Each number is 128 + 24 x the weight over its row's rms, rounded and kept within 0 to 255. Layers, rows and columns count from 0. Numbers have three digits each. The size before them is the row's rms in percent of the matrix's.

# layer 6 MLP up, 768x192, rms 0.143, rows 590-611, columns 0-63
110:125124131110135099127142133115114113170145135103117178132113151168128115095146166143097116120116110059130146123110160132138088167083126127126136138111155130117135114114123150128126124133144097
102:088124136139130158170133146136120187084146128142081147102154111183126159142143141141122117117153153142116131163126150088129154129102096112138131080149142123150123099139106127097084085126090154
108:119158140137099151163149143135123133122143109155117128141140198118124106096121131116125107161125166108136144100132133157184158166107151130114126173107160119108125139121100107117119137128148154
096:121163149115084152120145125132139132062107144112110133193107150130151156182109125116133146146133114109125134109154130110136112124124184141091107090121142119164136103117148085138115180120152123
056:119145163115113167159109132113152145119130101156101114105144109098116116096128163120136137150157118134153143094116108093150094171078160145130114106136142134130092110125110133130129119118125140
093:122149193143106100177128160155078140119107104167126152180149137095144138109110172158130189129138173093134114131115125087128150142105167114077123120159131158088125133110115112148130143106112119
097:114148137135095110198164127110102102153139141165108110119166138089135169095107098151079147135134118163127107132126088134139147161099139168154143154132111121153171078135106121123119168123106098
104:113128152137119098120127143114089060109101089109119088176162107114111143110124113162104104141136177126146112122161158089083113191170143138100100106144152135085103142128103167111102122148081130
095:112149122086125138093130115129131150095088139120137107139149112150146129102131110123148142125186142165135157085150115117111183146102172120123156113092104133086147078090126183077115161165130124
107:155114139105128155108135206114099115105144107085135131105092110144148129122103135147107120128137121129071145113137134151117090123107123152112139160128127155082144123143142130109103159165140159
088:129150132132098085124112127128202137119168125155158105149098143120180096145130145119070128124107154123089134123132161142096133123135100082150112143135142142152139139089125114097140116110088153
099:104155133117132144129154152130136132191162105141119102101077105118139120144103159132122133158133128144084096093113115131125116120157124154134129127112146135117139124157103103128126133141129128
100:134116146066123079131119132113102108144107131148143124135153146172140113125109103124170135148178139128114114129089093121112172152124159170138128082121133115100107175178131086089128181136101116
094:115138140130159107126139154121139153151128135168127092158140138098137132097113152136146112177112117132121130102161109118124137146127115148130126117127157140138177126134121094131129123127118084
091:136120095149157193133168152111128139090113128132111153135148124184138142146104126120098144145109150106133147141148097065104108131126132114105169129128160169110147129112098131091127123096119154
101:112119108138158152146141129123095129161109125140154171113155124093117125155120098093123115143145165119150153096159099102130189147119170104081142137116129149103156087120145107135070184153133103
095:149105141136104139153176109164164183123159106142136158135104131145149104140133145113114106172119144165106145129160094187157107131173099116150134142133169157139127142051129133125118118121138079
098:134137141121130129121123131145124137154132131133098156150138121160166110171090118100126150138122136107108143130099100132187119160136116116160111139123128124156143155107110143145144159145134129
095:112120126129132100134121147135145137159163105106128139123121131117136135178101124139097131141138100145066147163130122119097132140138117161142165155138129135133119122147107096117111093090095107
104:146123147127140131132111150138149141107123170137114132187096106120134115106142113115117129129134117118143102132101134113134112126148168120141143117136107120139113130088160147150128155096063150
098:118150128160099117168125130139145125105143118112127083106152090101116098118100161139109119137120148120107134109062120118167146144138119151098141132131121144158170144126094117127113108144121130
106:133140115094096116169136120143180138086144139103129162161108157142104152151120143119104144126130132155136137099157105088132121122105139155110125108132125114100108118106190144128108176118129156
# layer 6 MLP down (transposed), 768x192, rms 0.136, rows 590-610, columns 0-63
110:071138120135127148137123110132160142135158116176129123191109141117083140137125163171119135128165152198151104100121124085141121144089082146152165134142102109124132167125135170110144093127116139
102:123121122143096097118116145126136163115112109135107162150107152133124151142133116130142118125160091149171136143157117103124101079178118146113153171089154133110120106145122141128136137135105151
106:094109136122131139147133122163102143095115134111108138113190152119126110138155133107114095112137140124089158088113119156145096178086147130112106135136152054107133148137126110158154143120136120
098:076118150155108134150125110150105137118104143142110150141128144120124131144125119129156127140171147139157153145138121124125099115115150107157123108116107098121149113142150145127115126097127148
054:076119131121116137126167128113091137120116106133120116118124150110121149115137091140142122112122123128177104141143084099051143143142172136148080136145098128116172128146099122131126167112154173
093:122118098147116112110118164108120096093121180129181168081180107139126137152138157146118115180151112102145101110132123107137129126134123143079139108151107127121169079136096136122148103113089143
097:126137101132148116101116087139161182120122139122158115088103155129142129126113149126142150130134148147125146142108132095151121108164157124167058110143107095099139135122137097116180086145152142
101:158110087121140152162121120082106140133107080134126128135132122161091132123130150141121166135142098112091164129144124081155127140157100120150154127083142101116155116117109162133147103126120108
093:131100152160093106157125097120129172139117091131136161120087099113100103162129138089162120140117160132156162147114137163139086140167088085151160102163128121115133147146113093137086117160102080
102:175114155145099109131129100143144152087109108104148144098145144117083157083108109146106094121134109125109137183123123170163177129089088183117103106129144137118116119126127132145118108128140122
085:162135091115143124130082179136125061117138111122169106090134116120140135147108125148136103109104126101138139150086106126110135074102108125168153155129145165116112093126106119129141109133103093
098:108088147128092101129142124118140147118119145111129099137114153138108128111147110128151119113175118123098164098142148120137134142135160165136104145093119148143127121100136135159090112166166153
100:156112126143125181152121111103134194122128148112147159105126119098124093154121113124133167148171104109121113066120090150092159121138097104158128110138158164118093108129125122155156105142161118
092:151099138137150123109148140122059127129140179115141153120138087106106146127119149099163094112107159117186105140117148172151106068166115132137100168139115123168141133080101097194140108100125118
093:118125072154124104104139097074170110131104154117104131112132089155122129142106137128121098149069153135133091132143122131113138094137130138124162118102120145135109122114112156146143140120180153
102:096102148151131150100128120116152115153113144098141131096155138097186100082115099152153151120102116175161141135151173099125099122143153157135109126164122126131144152120156130146121153128097091
096:101123131170092154149112135127150145118100147119149103121166120097115141122113108067143105121139128141114154173128149079111155150111101142148121127116148105143096147144106148159137106106126076
100:163153118139133156113115107122156109101114105144121133134139098178164113134106148109131095113099118140132109135155118125124110108174112104135075130103109111148100174100109150108127140115141103
102:108124113143112136117091152105115097139134092148114156119117120136085141161080140123140175126169120156120124141108115127145100099120140160090117190159085143108116113118138102144145132133121102
104:159132126091143100123138154137108111109150148137129150134053089109120110143162117159116126116114111137104111157127121099115156130156158130141149162141107147102153117170155139140140100096096111
102:126086147182121116126135085167133145136140158102110120140113132139116120158133111089114129115189105119134091135112163111121113159143164131123167130129104103105106109093082085118139104136179133